config.yaml
num_hidden_layers: 16
hidden_size: 256
num_attention_heads: 6
num_key_value_heads: 6
head_dim: 32
intermediate_size: 768
vocab_size: 1024
hidden_act: "squared_relu"
norm: "layernorm"
norm_place: "pre"
norm_eps: 1e-05
positions: "rope"
rope_theta: 52100.0
rope_fraction: 0.5
qk_norm: true
attn_scale: 0.177
bias: "none"
tie_word_embeddings: false
parallel_block: false
extras: ["gated attention", "value residuals", "capped logits"]
init: "uniform"
init_std_qkv: 0.0284
init_std_o: 0.0328
init_std_up: 0.0284
init_std_down: 0.0164
optimizer: "muon_variant"
learning_rate: 0.00282
beta1: 0.93
weight_decay: 0.047
lr_head: 0.0105
warmup_steps: 0
schedule: "wsd"
decay_fraction: 0.636
decay_shape: "linear"
final_lr_fraction: 0.05
batch_tokens: 131072
max_seq_len: 512
doc_mask: true
train_tokens: 678500000
max_steps: 5177
dataset: "wikipedia_en"
Each number is 50 + 10 x the weight over its row's rms, rounded and kept within 0 to 99. Layers, rows and columns count from 0. The size before them is the row's rms in percent of the matrix's.

# up: layer 12 MLP up, 768x256, rms 0.126, rows 537-589, columns 192-255
# down: layer 12 MLP down (transposed), 768x256, rms 0.125, rows 537-588, columns 192-255
up537 104:45 52 40 36 56 50 25 38 42 43 74 46 45 55 41 44 49 45 55 60 52 57 65 43 69 56 47 60 65 53 48 43 59 64 32 53 65 58 50 57 54 61 55 39 39 50 33 40 54 45 55 50 52 51 43 57 59 34 44 49 72 64 33 62
down537 099:42 43 56 59 41 52 39 32 43 55 48 51 46 44 29 49 48 48 69 40 45 34 44 34 50 53 65 59 46 36 54 30 60 56 49 55 51 53 60 52 42 42 61 44 44 36 34 48 55 34 50 52 50 40 36 43 60 64 66 41 55 44 45 55
up538 104:63 52 31 52 30 40 46 53 48 49 52 55 45 42 65 54 53 44 51 50 53 69 44 31 58 66 40 43 29 36 63 37 60 48 50 48 39 46 52 56 50 51 30 31 51 43 45 60 48 45 40 40 62 24 40 51 52 35 45 38 67 44 66 46
down538 101:47 41 43 36 40 52 50 32 51 52 41 61 52 38 64 48 42 69 49 45 30 53 61 39 52 65 35 53 68 43 49 38 70 43 73 58 51 52 47 43 68 58 46 47 57 51 56 39 63 62 59 38 39 44 57 37 68 41 37 34 39 50 47 52
up539 103:47 42 56 64 48 50 50 66 44 49 56 60 60 44 59 54 56 59 42 46 53 32 56 61 64 53 42 61 45 57 56 69 42 59 50 37 42 42 57 46 61 45 36 49 47 35 54 49 50 51 56 28 59 67 47 45 48 57 47 37 56 37 33 57
down539 101:34 49 45 57 54 50 53 57 38 51 54 53 34 52 35 43 53 30 49 53 59 57 66 53 49 37 57 56 54 62 37 54 56 60 40 63 58 31 65 38 55 42 29 36 54 56 53 54 64 49 41 55 51 68 26 34 41 51 53 33 48 44 48 55
up540 086:50 56 26 45 63 43 41 42 54 64 47 64 49 54 44 54 32 52 55 65 33 72 52 58 56 33 40 41 45 46 58 61 71 72 50 52 51 52 41 39 56 33 52 44 56 41 43 52 44 47 42 46 48 27 54 40 38 36 52 50 54 50 62 36
down540 095:52 43 46 46 53 63 72 50 63 58 61 61 56 51 51 51 36 44 55 42 10 51 45 48 53 49 44 67 32 41 47 50 40 56 55 49 53 45 52 42 34 71 46 38 54 45 44 51 46 51 49 47 45 41 68 33 56 37 48 46 30 53 51 38
up541 106:56 51 59 48 41 37 47 39 40 44 43 40 41 45 62 33 44 59 43 58 63 60 39 51 60 63 32 54 61 49 39 51 56 39 54 57 47 57 35 43 52 46 45 62 54 38 70 55 55 43 54 35 48 49 49 46 46 58 43 36 41 55 37 64
down541 107:53 66 66 60 55 30 57 45 51 52 52 64 47 31 55 54 52 47 38 63 43 35 49 42 45 58 48 63 68 50 58 42 55 49 51 51 41 21 56 65 59 54 55 44 55 53 44 24 58 36 41 43 71 60 54 48 40 50 35 57 49 45 49 55
up542 100:55 45 38 57 52 47 55 68 52 42 60 36 43 50 40 46 34 47 48 53 48 43 51 41 53 56 45 56 51 48 55 35 64 54 40 44 58 59 50 58 46 50 67 45 67 32 54 36 43 53 53 59 48 38 52 42 51 59 28 53 66 50 60 24
down542 101:55 49 43 63 48 72 35 40 70 68 44 49 53 63 43 40 68 50 61 38 46 46 56 49 52 27 45 51 41 32 48 76 42 48 55 44 48 54 51 55 50 41 57 62 43 58 50 41 51 40 39 49 65 57 44 39 44 49 67 53 44 45 61 58
up543 102:52 62 60 57 52 54 47 49 51 47 42 56 50 17 58 46 64 49 41 45 56 42 29 57 40 31 57 62 42 58 56 47 36 47 48 51 55 55 41 61 43 62 62 42 42 60 54 60 48 57 47 33 33 50 62 42 47 43 51 36 42 49 38 51
down543 099:33 21 62 36 45 38 34 48 41 62 54 40 62 54 49 45 49 34 39 50 45 67 51 51 69 41 43 63 54 34 59 57 53 54 63 46 57 59 49 48 57 52 73 67 45 38 57 52 63 58 36 78 38 57 47 54 51 51 57 41 71 43 49 39
up544 086:43 44 51 49 55 55 33 65 59 54 62 54 45 51 63 51 28 50 43 56 70 39 36 38 49 53 43 66 58 40 52 48 52 47 55 47 59 49 44 52 57 57 49 57 53 65 31 55 42 45 41 49 45 67 40 49 29 61 53 65 29 44 60 36
down544 096:50 65 51 62 48 42 39 33 42 60 59 48 48 50 42 38 68 34 38 38 43 36 44 39 55 48 35 62 56 48 54 63 44 46 31 43 28 49 53 59 54 51 59 62 44 55 46 42 59 28 45 57 55 38 68 42 71 27 40 61 50 61 52 41
up545 090:34 64 59 56 66 44 51 47 56 57 45 59 37 29 50 48 27 38 57 62 55 54 53 74 45 35 48 46 58 54 51 50 61 35 48 62 60 49 39 58 69 38 49 42 38 47 50 56 44 47 33 38 52 47 56 53 33 48 36 53 35 51 46 63
down545 098:58 50 71 51 60 42 44 52 57 46 56 71 49 57 51 64 55 47 48 47 52 29 54 45 41 76 43 46 58 51 52 35 56 55 61 45 25 51 50 34 46 74 74 40 66 51 61 48 48 45 44 68 53 43 69 44 28 53 63 51 59 42 27 41
up546 104:38 45 59 69 54 54 52 59 44 40 68 59 60 55 46 46 41 55 42 47 40 41 62 65 43 20 50 51 63 73 61 47 56 56 55 51 51 56 49 58 57 41 56 53 48 52 77 43 71 52 40 36 55 41 57 40 28 43 65 43 40 52 42 31
down546 103:38 60 58 39 54 68 47 55 41 47 60 37 57 48 69 50 45 46 69 52 63 48 59 26 50 68 60 46 50 43 47 56 46 39 36 39 55 51 45 57 55 46 62 60 57 40 61 47 63 33 57 69 45 50 45 52 60 30 43 71 50 49 45 57
up547 101:66 57 34 44 53 36 49 40 51 54 38 50 51 40 58 47 50 70 47 33 46 53 36 36 55 48 54 64 49 49 43 46 55 62 51 42 64 49 37 48 53 37 51 50 51 53 67 50 65 62 47 46 43 49 65 60 53 46 39 64 38 55 43 47
down547 100:40 77 34 64 54 51 48 37 46 53 33 54 52 59 60 52 52 61 70 41 48 34 57 54 55 58 60 54 46 55 46 39 47 48 53 57 57 37 33 61 59 59 57 52 47 59 55 38 63 47 44 49 48 56 57 42 52 45 55 46 38 58 54 57
up548 092:64 58 50 41 44 45 60 52 41 50 48 56 31 61 39 50 44 61 61 44 46 55 56 68 53 48 44 61 55 48 62 56 56 62 40 44 57 48 52 36 56 50 60 60 45 59 36 29 57 50 42 46 58 42 55 44 55 60 58 47 38 42 72 44
down548 099:64 54 45 63 44 40 47 43 42 47 46 69 63 47 71 56 54 34 51 57 53 43 38 32 40 53 57 65 55 47 56 39 57 36 55 41 42 44 41 47 55 56 51 53 58 57 38 55 47 55 49 49 51 43 45 55 48 41 58 54 54 47 51 59
up549 102:31 45 55 58 34 47 54 38 55 50 55 65 41 35 41 54 40 49 46 61 50 59 41 49 37 60 52 56 29 60 51 64 57 72 39 59 48 46 49 45 46 54 43 40 51 44 65 55 42 48 37 63 50 67 72 40 49 56 18 45 49 41 52 53
down549 100:53 65 51 58 43 47 17 59 46 46 22 42 49 56 48 61 55 64 44 52 60 53 55 56 51 54 82 43 51 53 48 44 54 61 47 55 57 75 52 48 65 43 72 52 57 45 57 32 39 66 59 56 59 41 66 60 44 60 59 50 28 50 37 56
up550 098:41 61 46 23 64 63 39 59 47 46 48 44 52 40 52 38 42 53 60 49 41 53 39 44 55 50 56 43 48 48 50 52 39 41 54 47 66 61 40 62 54 42 52 45 57 45 56 54 42 66 46 56 62 22 44 31 48 38 66 42 48 49 57 51
down550 102:50 51 39 56 43 59 40 53 48 49 47 61 50 43 53 52 50 54 49 38 61 41 56 49 56 31 43 63 46 55 47 65 52 43 41 59 40 43 70 43 60 30 49 47 55 61 64 37 54 67 55 55 35 51 38 39 59 52 57 49 61 63 52 34
up551 104:53 58 49 56 61 37 69 64 49 60 31 48 51 47 43 44 51 51 48 36 58 28 44 57 39 63 57 43 50 50 65 56 75 46 34 54 60 58 49 63 36 55 44 40 37 61 51 42 58 52 61 54 51 40 48 57 46 60 51 35 59 55 36 40
down551 100:53 41 43 41 53 59 48 37 42 23 25 43 62 37 38 49 56 54 51 40 63 67 56 57 70 43 59 60 53 44 67 44 50 34 58 63 42 50 58 37 43 46 62 38 60 49 37 58 61 54 35 49 61 32 67 47 30 52 45 46 45 63 57 38
up552 094:55 38 43 54 61 30 54 46 51 46 50 46 76 52 39 57 36 47 58 37 38 61 39 54 50 47 52 60 58 56 63 51 49 59 49 61 78 46 48 36 61 54 60 48 50 43 60 41 52 64 51 49 31 51 51 48 49 39 49 57 55 43 50 26
down552 098:40 32 39 55 63 51 55 46 51 51 38 43 58 41 48 41 56 58 40 41 38 37 58 44 39 43 80 47 53 48 34 42 38 60 59 51 44 49 42 60 43 59 50 50 47 38 56 61 60 66 42 31 60 35 46 47 31 52 50 67 66 46 50 23
up553 104:50 37 37 54 42 44 50 47 39 66 42 63 52 43 60 34 58 50 62 64 52 51 53 45 61 50 45 47 43 47 50 65 50 40 64 53 46 39 58 56 36 47 44 54 48 47 26 69 54 55 57 36 64 59 39 41 38 56 58 53 59 36 45 60
down553 107:35 27 47 58 39 39 48 44 57 69 39 64 42 38 48 52 51 61 49 42 43 54 46 48 38 54 53 55 43 65 47 70 39 50 55 53 59 55 48 43 47 45 52 36 46 52 49 60 59 42 59 53 54 68 61 58 56 39 56 73 38 69 31 37
up554 100:52 55 53 75 45 51 51 37 42 55 47 45 36 51 49 53 66 52 59 55 54 54 53 64 51 52 45 66 48 51 68 49 51 62 76 51 40 26 46 63 44 36 24 58 58 57 30 57 37 41 44 59 58 65 51 42 31 44 46 44 60 67 30 52
down554 097:59 52 66 45 51 49 54 42 47 31 36 33 58 47 47 41 50 50 56 43 31 67 58 32 39 67 38 31 53 47 46 51 49 58 34 46 61 43 56 71 47 47 61 52 63 60 46 60 44 63 62 49 44 60 40 49 67 58 49 74 60 54 40 40
up555 095:46 62 52 45 46 48 60 56 58 42 44 48 61 27 40 48 57 46 61 41 62 55 33 49 40 58 45 47 38 53 36 39 43 32 45 53 33 42 45 50 64 30 57 59 51 72 53 43 55 45 62 51 64 45 37 52 58 48 60 32 58 63 43 54
down555 101:57 55 44 46 58 46 53 66 61 49 49 38 54 53 55 45 29 51 48 47 40 61 50 33 36 50 37 38 51 52 59 60 69 36 25 51 53 47 63 54 55 49 44 54 47 49 61 44 47 36 45 34 35 51 42 55 47 39 50 38 41 43 29 34
up556 109:34 57 50 58 43 64 46 65 57 40 47 46 53 51 53 31 46 66 49 57 47 51 41 46 39 26 37 44 50 73 42 57 67 56 54 60 41 54 54 49 50 51 42 51 55 31 39 45 66 49 63 64 47 53 51 50 52 38 39 51 48 58 52 45
down556 102:45 48 33 57 30 49 46 51 44 39 67 53 67 69 60 57 42 55 49 51 47 33 47 61 28 62 62 60 45 64 69 43 71 47 45 62 43 62 60 49 48 32 37 61 54 47 50 38 55 39 50 59 48 54 45 57 55 49 58 49 47 57 57 55
up557 104:43 57 46 50 40 51 33 66 35 50 60 70 43 52 47 49 68 63 44 53 35 38 60 60 52 46 49 50 58 31 62 41 55 52 61 55 52 42 36 38 47 57 60 42 62 50 63 29 53 48 36 51 56 44 71 49 40 68 59 62 49 60 56 49
down557 098:37 47 54 49 51 55 42 35 78 58 33 73 60 37 51 50 55 46 49 45 44 33 60 33 42 54 58 41 55 51 40 63 19 52 44 54 51 38 51 40 43 47 42 65 57 70 48 55 36 53 48 63 48 35 51 46 50 58 66 47 71 48 54 46
up558 101:47 45 48 40 50 36 58 58 39 42 57 72 53 60 38 66 50 61 53 49 50 49 49 61 55 47 57 35 56 53 54 57 49 45 65 62 50 52 40 58 37 35 54 56 23 60 53 57 36 54 40 51 39 49 47 52 46 58 55 58 48 52 44 30
down558 100:48 41 40 35 56 61 41 49 45 44 36 42 45 39 58 22 67 61 54 47 54 48 52 61 50 50 46 48 51 42 52 47 53 40 50 60 52 48 64 56 49 54 49 51 58 55 43 61 74 49 51 35 51 48 52 38 48 48 48 61 56 31 62 43
up559 103:36 57 38 59 39 61 34 63 35 41 75 42 48 44 61 50 56 52 44 45 53 64 53 47 66 58 59 68 58 59 66 50 38 62 60 62 57 47 43 36 57 56 54 43 45 48 36 39 51 47 51 42 56 53 46 50 46 54 45 70 64 49 54 53
down559 101:46 51 47 45 40 48 55 56 58 44 41 70 53 48 45 74 52 44 69 53 43 57 54 61 50 63 24 50 54 59 51 45 49 34 70 38 73 45 66 65 72 41 44 46 44 27 51 49 51 41 45 56 46 60 44 47 64 50 41 40 40 59 51 57
up560 089:38 35 37 50 43 45 53 57 53 44 39 44 43 36 56 54 68 41 51 51 40 46 34 50 75 33 46 45 55 70 49 34 41 56 66 57 66 56 54 58 49 53 59 50 51 55 41 48 47 33 27 52 35 53 65 52 50 57 52 53 46 33 56 70
down560 094:53 31 49 36 70 47 50 42 45 57 63 56 40 48 40 38 65 61 41 59 56 57 50 41 57 58 47 65 43 58 59 36 34 43 60 36 49 45 51 63 56 57 57 42 51 62 61 41 44 61 29 45 64 46 53 46 53 49 34 55 56 33 41 58
up561 099:44 46 42 57 52 33 29 33 49 36 48 48 36 39 40 43 22 54 67 55 61 43 57 66 41 54 44 33 55 64 44 42 53 52 45 66 83 40 46 46 56 59 46 41 55 53 48 35 43 39 52 44 47 54 39 59 42 48 41 53 32 49 46 49
down561 098:67 46 36 53 54 56 53 53 36 45 55 41 51 32 56 52 60 60 26 41 54 50 58 49 53 56 41 56 56 41 28 45 53 43 62 33 52 36 39 53 56 47 47 44 58 61 53 46 56 35 37 47 63 44 56 62 46 45 49 54 56 38 50 52
up562 099:60 35 56 56 40 51 77 50 38 42 48 52 55 53 52 44 49 38 38 52 41 54 27 43 50 47 48 50 47 31 52 58 50 59 60 34 51 57 59 53 42 38 63 40 46 41 66 52 51 60 55 60 51 44 52 56 39 43 40 65 40 46 61 30
down562 095:61 36 57 39 41 45 57 42 36 27 34 52 49 44 58 49 60 35 57 45 53 42 52 69 44 34 72 40 54 46 43 39 61 45 59 31 31 55 47 49 53 40 54 64 59 50 61 63 58 45 62 62 63 55 31 49 40 48 70 61 33 54 49 48
up563 102:43 39 53 53 67 58 59 60 53 55 55 58 65 38 47 40 56 42 48 73 61 45 36 38 65 53 36 57 52 49 43 40 57 39 46 42 66 40 47 58 63 44 71 49 50 45 48 47 37 45 48 54 54 55 61 37 53 46 57 51 57 41 63 45
down563 103:45 46 54 50 33 35 56 36 55 40 64 58 34 40 64 69 51 49 20 52 57 30 60 47 50 52 50 49 38 57 55 44 32 64 50 64 45 46 37 63 36 65 45 51 45 54 51 55 60 57 49 57 46 61 48 58 60 40 31 49 54 41 73 40
up564 099:51 55 46 52 45 34 55 62 46 46 49 56 64 65 49 68 45 38 41 52 50 67 50 48 55 47 47 50 60 46 51 47 67 47 52 48 30 44 50 71 30 64 52 47 39 51 48 59 47 64 42 65 37 53 51 32 46 50 58 24 53 61 54 44
down564 101:43 52 47 53 45 42 67 53 42 64 42 61 36 46 33 41 44 58 40 55 52 54 53 41 52 38 51 60 50 49 67 43 66 48 63 35 38 35 65 62 44 51 32 49 46 78 60 61 50 43 57 34 40 63 25 49 33 42 60 56 58 56 53 50
up565 102:55 55 62 43 51 50 55 43 54 66 49 54 72 46 64 73 47 50 44 50 60 25 40 51 43 45 49 59 41 48 52 55 41 27 51 51 55 44 50 65 45 51 48 53 49 60 63 52 55 47 52 40 34 53 27 35 36 40 46 59 52 47 30 57
down565 097:53 51 32 58 48 42 52 36 46 63 60 41 54 55 51 38 46 54 65 70 54 60 50 54 43 62 51 57 50 32 51 56 57 48 46 39 60 60 49 53 64 60 35 48 45 57 59 46 33 58 39 45 50 57 51 74 55 45 38 61 47 56 61 49
up566 101:34 57 52 57 41 48 55 31 48 34 42 51 47 46 26 58 70 45 53 47 58 57 45 62 64 45 55 34 35 51 39 59 56 57 64 52 73 43 48 51 62 34 48 58 33 51 51 46 42 64 56 44 46 75 55 54 39 38 59 73 51 49 52 47
down566 099:34 55 58 50 52 49 72 65 60 31 53 62 52 48 66 50 50 65 44 62 38 41 53 51 49 48 46 70 44 40 42 36 52 50 47 53 60 54 45 39 44 43 55 61 51 27 54 40 46 43 52 37 49 53 57 52 57 36 67 57 45 44 39 42
up567 085:30 58 54 55 60 37 61 35 47 62 44 70 49 64 60 53 50 60 46 44 58 45 41 43 44 67 45 43 50 45 32 40 60 37 53 48 45 39 38 46 48 49 40 45 34 40 45 46 48 43 57 54 55 28 48 59 46 59 44 44 41 60 59 54
down567 101:55 43 50 60 47 39 45 48 58 42 79 35 68 51 50 45 57 41 52 59 47 48 65 49 56 51 59 44 48 47 58 59 50 59 49 56 65 43 65 45 52 36 59 56 67 44 55 53 52 61 44 45 47 66 55 39 44 47 34 59 51 47 34 55
up568 090:53 54 64 54 67 63 57 41 50 64 50 43 47 53 52 41 57 59 68 53 42 49 45 54 40 51 38 57 54 30 62 45 67 53 45 61 51 57 63 43 47 32 51 45 49 38 47 45 40 29 59 71 56 35 37 50 56 57 50 42 60 40 56 49
down568 097:45 51 54 34 55 59 51 58 57 48 59 56 58 47 64 27 51 60 49 42 67 55 52 49 53 52 36 64 55 65 27 40 62 62 49 38 28 47 58 50 44 45 57 65 49 54 55 26 49 52 57 52 49 84 49 60 46 38 74 58 59 37 42 74
up569 101:47 54 56 52 44 50 49 49 54 49 37 58 63 36 58 60 46 52 63 50 46 61 61 58 54 42 58 50 43 47 38 48 50 45 59 46 41 44 51 51 51 47 50 51 42 45 58 55 51 44 62 43 47 50 40 43 22 50 76 41 42 66 20 52
down569 098:41 60 42 46 59 43 40 45 49 45 32 41 19 56 49 59 37 47 51 54 57 45 49 48 64 56 43 47 69 48 59 51 55 67 57 48 60 48 34 55 62 35 48 61 60 58 52 61 48 42 36 35 51 69 68 64 44 58 52 54 64 59 40 50
up570 098:46 53 57 55 47 47 56 54 59 57 50 59 60 63 51 49 39 53 41 37 56 28 34 54 42 29 62 58 32 50 43 40 44 58 53 52 43 57 50 50 63 51 48 45 46 49 47 41 47 50 53 38 48 55 56 51 48 56 44 52 54 24 48 37
down570 098:55 47 63 63 70 40 44 61 43 56 51 58 53 33 41 50 63 39 67 44 53 62 43 41 44 47 38 34 54 48 44 43 30 58 50 51 56 62 61 52 41 42 35 64 42 33 51 36 42 66 60 58 32 55 61 53 53 43 53 65 53 60 59 39
up571 104:39 39 61 56 47 42 42 54 40 45 50 52 46 43 38 62 50 49 40 42 48 57 43 44 41 69 54 61 40 62 37 43 70 61 59 45 54 56 50 60 34 50 57 49 56 50 28 52 37 59 44 51 41 63 33 55 56 64 59 40 26 47 44 54
down571 097:54 57 56 60 41 70 55 46 47 58 47 50 40 53 43 45 58 52 45 18 47 38 41 30 74 60 55 53 61 43 55 57 42 52 46 60 50 42 52 47 56 45 50 58 49 56 31 51 64 45 28 56 49 42 46 42 54 46 70 24 59 43 43 59
up572 102:37 39 47 40 40 47 60 67 67 47 52 54 59 64 48 58 28 60 65 61 47 61 47 48 50 54 44 58 67 51 61 53 44 42 57 52 39 31 42 53 47 42 50 27 45 37 60 39 67 39 21 39 43 42 51 38 48 45 55 51 44 53 23 52
down572 099:48 36 56 46 43 45 51 69 42 63 64 40 39 51 49 44 34 67 40 81 39 32 68 42 44 54 47 44 58 61 50 55 31 49 59 31 49 38 51 60 52 47 49 54 45 37 46 51 50 37 62 45 45 60 32 44 47 51 71 50 41 40 57 64
up573 110:52 53 48 36 58 46 62 52 42 50 46 68 49 37 49 54 63 51 53 63 69 42 68 41 52 65 46 53 63 35 50 57 46 60 52 46 49 54 27 30 44 60 70 48 55 51 40 45 66 44 55 46 53 42 59 41 50 45 65 57 46 50 30 39
down573 106:47 42 42 50 51 62 52 81 47 28 49 35 40 46 42 72 41 31 44 53 51 30 50 48 50 55 54 74 56 44 56 46 52 58 49 53 48 54 45 51 55 43 60 58 54 65 49 48 54 53 48 55 49 52 43 50 40 58 47 44 58 43 59 35
up574 098:47 52 42 48 68 37 29 53 36 53 36 51 61 55 31 56 38 44 58 45 56 67 38 31 65 55 47 55 52 57 72 43 38 53 44 38 41 34 60 40 39 56 49 56 49 55 43 59 43 59 51 51 46 71 38 66 57 50 54 55 64 51 33 52
down574 098:58 23 62 51 35 49 26 66 56 61 41 48 25 36 59 48 38 46 50 60 45 53 42 46 52 43 60 60 54 28 60 77 58 46 30 44 55 55 45 50 59 53 32 50 43 48 43 53 55 40 55 53 37 74 65 60 74 43 53 48 43 61 22 62
up575 095:44 53 56 44 50 54 44 55 41 56 55 53 48 49 61 53 51 59 44 59 64 38 58 54 55 45 63 48 45 54 53 45 54 24 63 38 50 49 43 51 49 55 79 54 51 67 48 31 58 62 34 27 58 43 46 40 64 47 51 52 50 49 56 57
down575 100:55 63 49 53 37 39 52 50 46 59 54 62 39 59 33 50 63 58 70 63 42 35 53 43 48 59 47 53 73 54 57 58 49 56 57 52 45 45 57 62 67 46 47 59 59 37 64 58 49 53 59 38 68 48 59 77 57 43 53 58 44 32 43 55
up576 099:53 56 53 55 60 43 67 44 61 39 51 44 55 58 44 60 52 61 42 46 46 33 38 37 42 54 42 43 39 62 67 42 50 47 40 49 43 51 50 48 53 62 50 51 54 42 49 48 68 61 63 61 33 68 61 70 73 36 47 48 41 81 37 47
down576 098:66 48 44 67 57 60 51 68 47 46 55 64 41 39 48 55 61 37 57 65 35 73 55 54 63 43 59 43 52 60 56 32 34 48 52 38 50 38 42 45 38 29 44 61 44 40 48 45 49 46 74 44 65 30 52 44 47 65 43 62 38 33 52 43
up577 105:63 42 72 55 29 44 52 42 73 34 36 57 47 50 35 60 45 51 61 36 44 39 50 47 64 49 29 55 65 60 36 35 54 57 50 41 51 57 38 58 54 55 58 52 50 39 61 59 51 70 53 57 75 36 57 47 48 47 35 47 53 48 40 61
down577 106:42 41 60 42 36 49 52 54 49 33 40 45 63 27 58 55 51 40 47 47 57 49 41 48 21 53 44 60 49 62 53 48 46 29 45 36 60 45 70 31 46 30 53 56 63 51 34 53 56 61 34 53 46 51 46 68 46 56 51 76 58 48 52 56
up578 098:49 69 53 50 60 48 41 47 38 44 58 51 52 61 60 67 71 52 41 59 38 58 49 55 43 44 44 72 47 29 43 58 54 53 77 47 53 51 44 64 47 48 56 28 50 49 56 38 58 59 53 58 50 39 61 35 49 45 68 23 36 51 65 67
down578 098:64 52 44 50 34 55 43 37 53 51 60 47 47 45 56 50 52 49 57 52 40 59 44 41 41 48 30 32 41 38 54 69 64 33 54 49 34 49 59 32 53 52 43 35 49 47 71 51 64 35 66 35 52 31 32 46 58 49 35 58 64 54 56 45
up579 102:65 38 47 65 49 65 51 54 42 47 60 59 50 54 65 55 57 64 61 56 39 58 70 53 32 57 55 66 66 45 65 29 70 56 42 47 47 57 54 52 54 54 53 38 52 47 36 24 47 40 75 37 53 51 39 66 47 38 59 24 35 53 22 47
down579 101:47 46 59 61 54 40 58 54 45 56 46 53 61 61 41 64 55 44 40 52 47 41 55 41 39 62 46 49 36 59 46 58 46 44 49 43 43 49 52 63 66 50 57 44 56 46 79 58 70 61 58 57 51 62 50 45 39 55 81 60 50 49 28 47
up580 105:35 64 61 48 49 54 53 46 60 58 45 55 58 50 60 30 69 56 59 38 55 46 34 35 83 48 50 55 50 59 53 48 48 60 56 67 42 48 60 43 46 63 67 47 61 38 61 35 41 32 67 32 56 50 57 46 35 44 50 54 51 58 55 37
down580 100:48 30 48 42 42 25 58 51 47 55 29 58 40 35 44 49 72 46 57 55 39 48 55 47 41 39 76 48 65 65 49 44 41 38 45 50 47 60 50 56 54 43 50 46 43 41 63 57 56 47 52 61 43 54 47 51 54 54 51 44 57 37 48 56
up581 106:55 60 56 38 42 37 56 53 56 57 36 65 45 43 33 48 40 51 38 40 64 58 53 52 39 53 60 41 47 53 47 42 38 39 52 60 49 64 44 56 62 58 50 43 51 69 59 64 47 64 54 51 48 58 28 81 49 51 64 47 64 56 70 55
down581 102:44 43 44 35 52 57 45 52 53 51 52 64 50 54 22 63 41 53 31 59 50 54 51 31 47 46 57 57 43 35 57 52 41 42 63 67 56 43 41 57 53 33 50 34 57 47 53 69 67 54 37 35 53 48 42 61 54 48 71 50 45 55 51 42
up582 102:49 52 40 45 58 55 54 40 45 52 56 44 61 43 71 43 43 55 38 53 40 57 40 87 57 54 62 72 55 41 48 41 43 49 56 41 42 38 53 45 64 62 49 49 44 33 44 62 26 54 49 37 57 45 66 53 60 41 60 54 44 55 53 62
down582 102:32 49 48 52 60 58 59 53 41 42 50 55 51 47 58 62 52 43 50 50 51 44 48 01 52 43 43 49 60 60 64 48 59 58 29 45 60 36 46 56 41 48 52 56 53 43 61 36 46 42 69 43 50 54 35 37 43 42 56 53 35 56 42 57
up583 101:46 33 71 59 67 45 50 77 46 43 55 44 46 51 51 62 47 50 47 48 64 37 47 54 46 63 45 55 39 36 42 57 49 32 50 66 58 43 54 47 45 65 56 61 69 66 64 40 37 54 49 32 35 59 47 43 35 48 50 48 61 60 28 62
down583 100:39 42 61 59 59 46 50 62 37 54 46 57 43 64 47 44 49 66 45 49 53 62 68 46 48 57 39 51 41 56 55 64 65 41 66 58 42 50 50 64 56 44 43 62 53 43 40 54 31 51 34 54 71 57 60 42 52 57 31 51 52 53 68 45
up584 100:52 49 42 50 46 54 62 36 51 66 56 48 47 54 57 58 59 44 40 48 50 31 70 65 52 59 29 66 47 48 55 62 55 72 48 50 32 34 60 48 59 48 39 62 22 36 72 43 53 43 40 57 56 42 40 53 55 52 36 43 42 38 51 46
down584 096:64 65 42 40 37 49 47 59 42 38 35 64 60 58 39 38 45 54 35 45 31 38 51 45 57 36 51 37 48 58 41 63 64 61 62 47 50 48 48 70 59 57 60 43 49 44 47 36 39 53 48 58 42 56 38 68 60 50 46 52 50 52 37 60
up585 086:48 66 41 46 28 50 29 31 69 65 41 59 54 46 38 67 38 70 75 48 41 57 51 42 60 60 47 51 45 47 49 42 61 58 36 35 51 49 44 52 54 47 68 53 58 56 40 55 41 37 46 55 37 32 53 51 60 38 56 32 63 53 49 54
down585 093:56 44 59 62 54 54 55 35 43 54 42 64 43 58 25 49 50 48 45 53 36 51 36 39 49 45 39 36 52 47 40 57 56 41 30 42 38 50 59 28 59 56 36 57 58 37 48 59 34 60 42 76 76 44 50 50 57 62 64 58 54 49 62 35
up586 096:48 40 57 63 33 42 33 28 58 75 59 55 45 51 47 57 47 55 40 50 47 45 56 48 54 55 47 46 41 48 66 50 51 49 40 61 42 51 53 52 43 51 48 53 48 52 35 43 48 60 62 48 58 58 40 53 33 47 54 35 62 40 19 43
down586 099:55 62 60 69 43 41 55 53 72 41 38 52 50 39 46 61 45 37 55 44 59 58 37 67 49 61 39 40 39 61 43 54 39 60 64 43 36 51 33 63 46 35 44 53 48 57 36 45 51 42 41 64 66 41 44 52 35 56 52 37 33 55 48 42
up587 095:57 57 46 55 37 44 34 68 46 39 57 33 46 59 69 52 50 65 57 63 59 46 55 56 64 51 43 59 50 56 24 32 45 36 41 59 44 66 35 52 43 57 37 55 55 64 45 64 57 37 60 39 48 39 41 24 62 45 48 68 61 76 30 51
down587 101:45 28 39 52 37 45 47 69 41 65 42 54 41 34 56 51 52 45 44 42 49 61 50 63 30 54 58 56 42 55 69 28 64 66 34 42 50 49 37 35 44 57 44 40 55 51 41 52 50 52 43 40 45 37 39 38 55 50 55 56 44 42 54 48
up588 108:54 50 46 52 65 52 59 55 43 47 52 42 32 46 58 71 44 36 68 55 53 69 53 59 57 76 50 57 68 58 30 39 44 67 64 34 38 39 37 47 43 54 48 66 54 39 43 67 44 63 66 41 51 52 42 54 58 50 54 47 51 45 34 55
down588 104:55 41 32 45 62 59 52 48 42 33 50 53 41 48 52 59 66 62 37 65 48 45 75 54 50 33 70 42 54 61 64 59 39 45 42 57 66 37 34 34 47 44 50 40 57 45 57 46 59 49 61 47 35 43 56 46 42 43 57 59 25 47 43 51
up589 098:63 60 50 50 34 46 35 49 71 56 45 61 37 58 45 42 44 56 45 52 43 52 55 73 66 51 39 50 49 40 49 45 49 60 65 41 63 59 62 67 34 55 30 44 42 51 48 39 30 51 46 34 57 48 26 54 40 41 59 60 55 38 52 55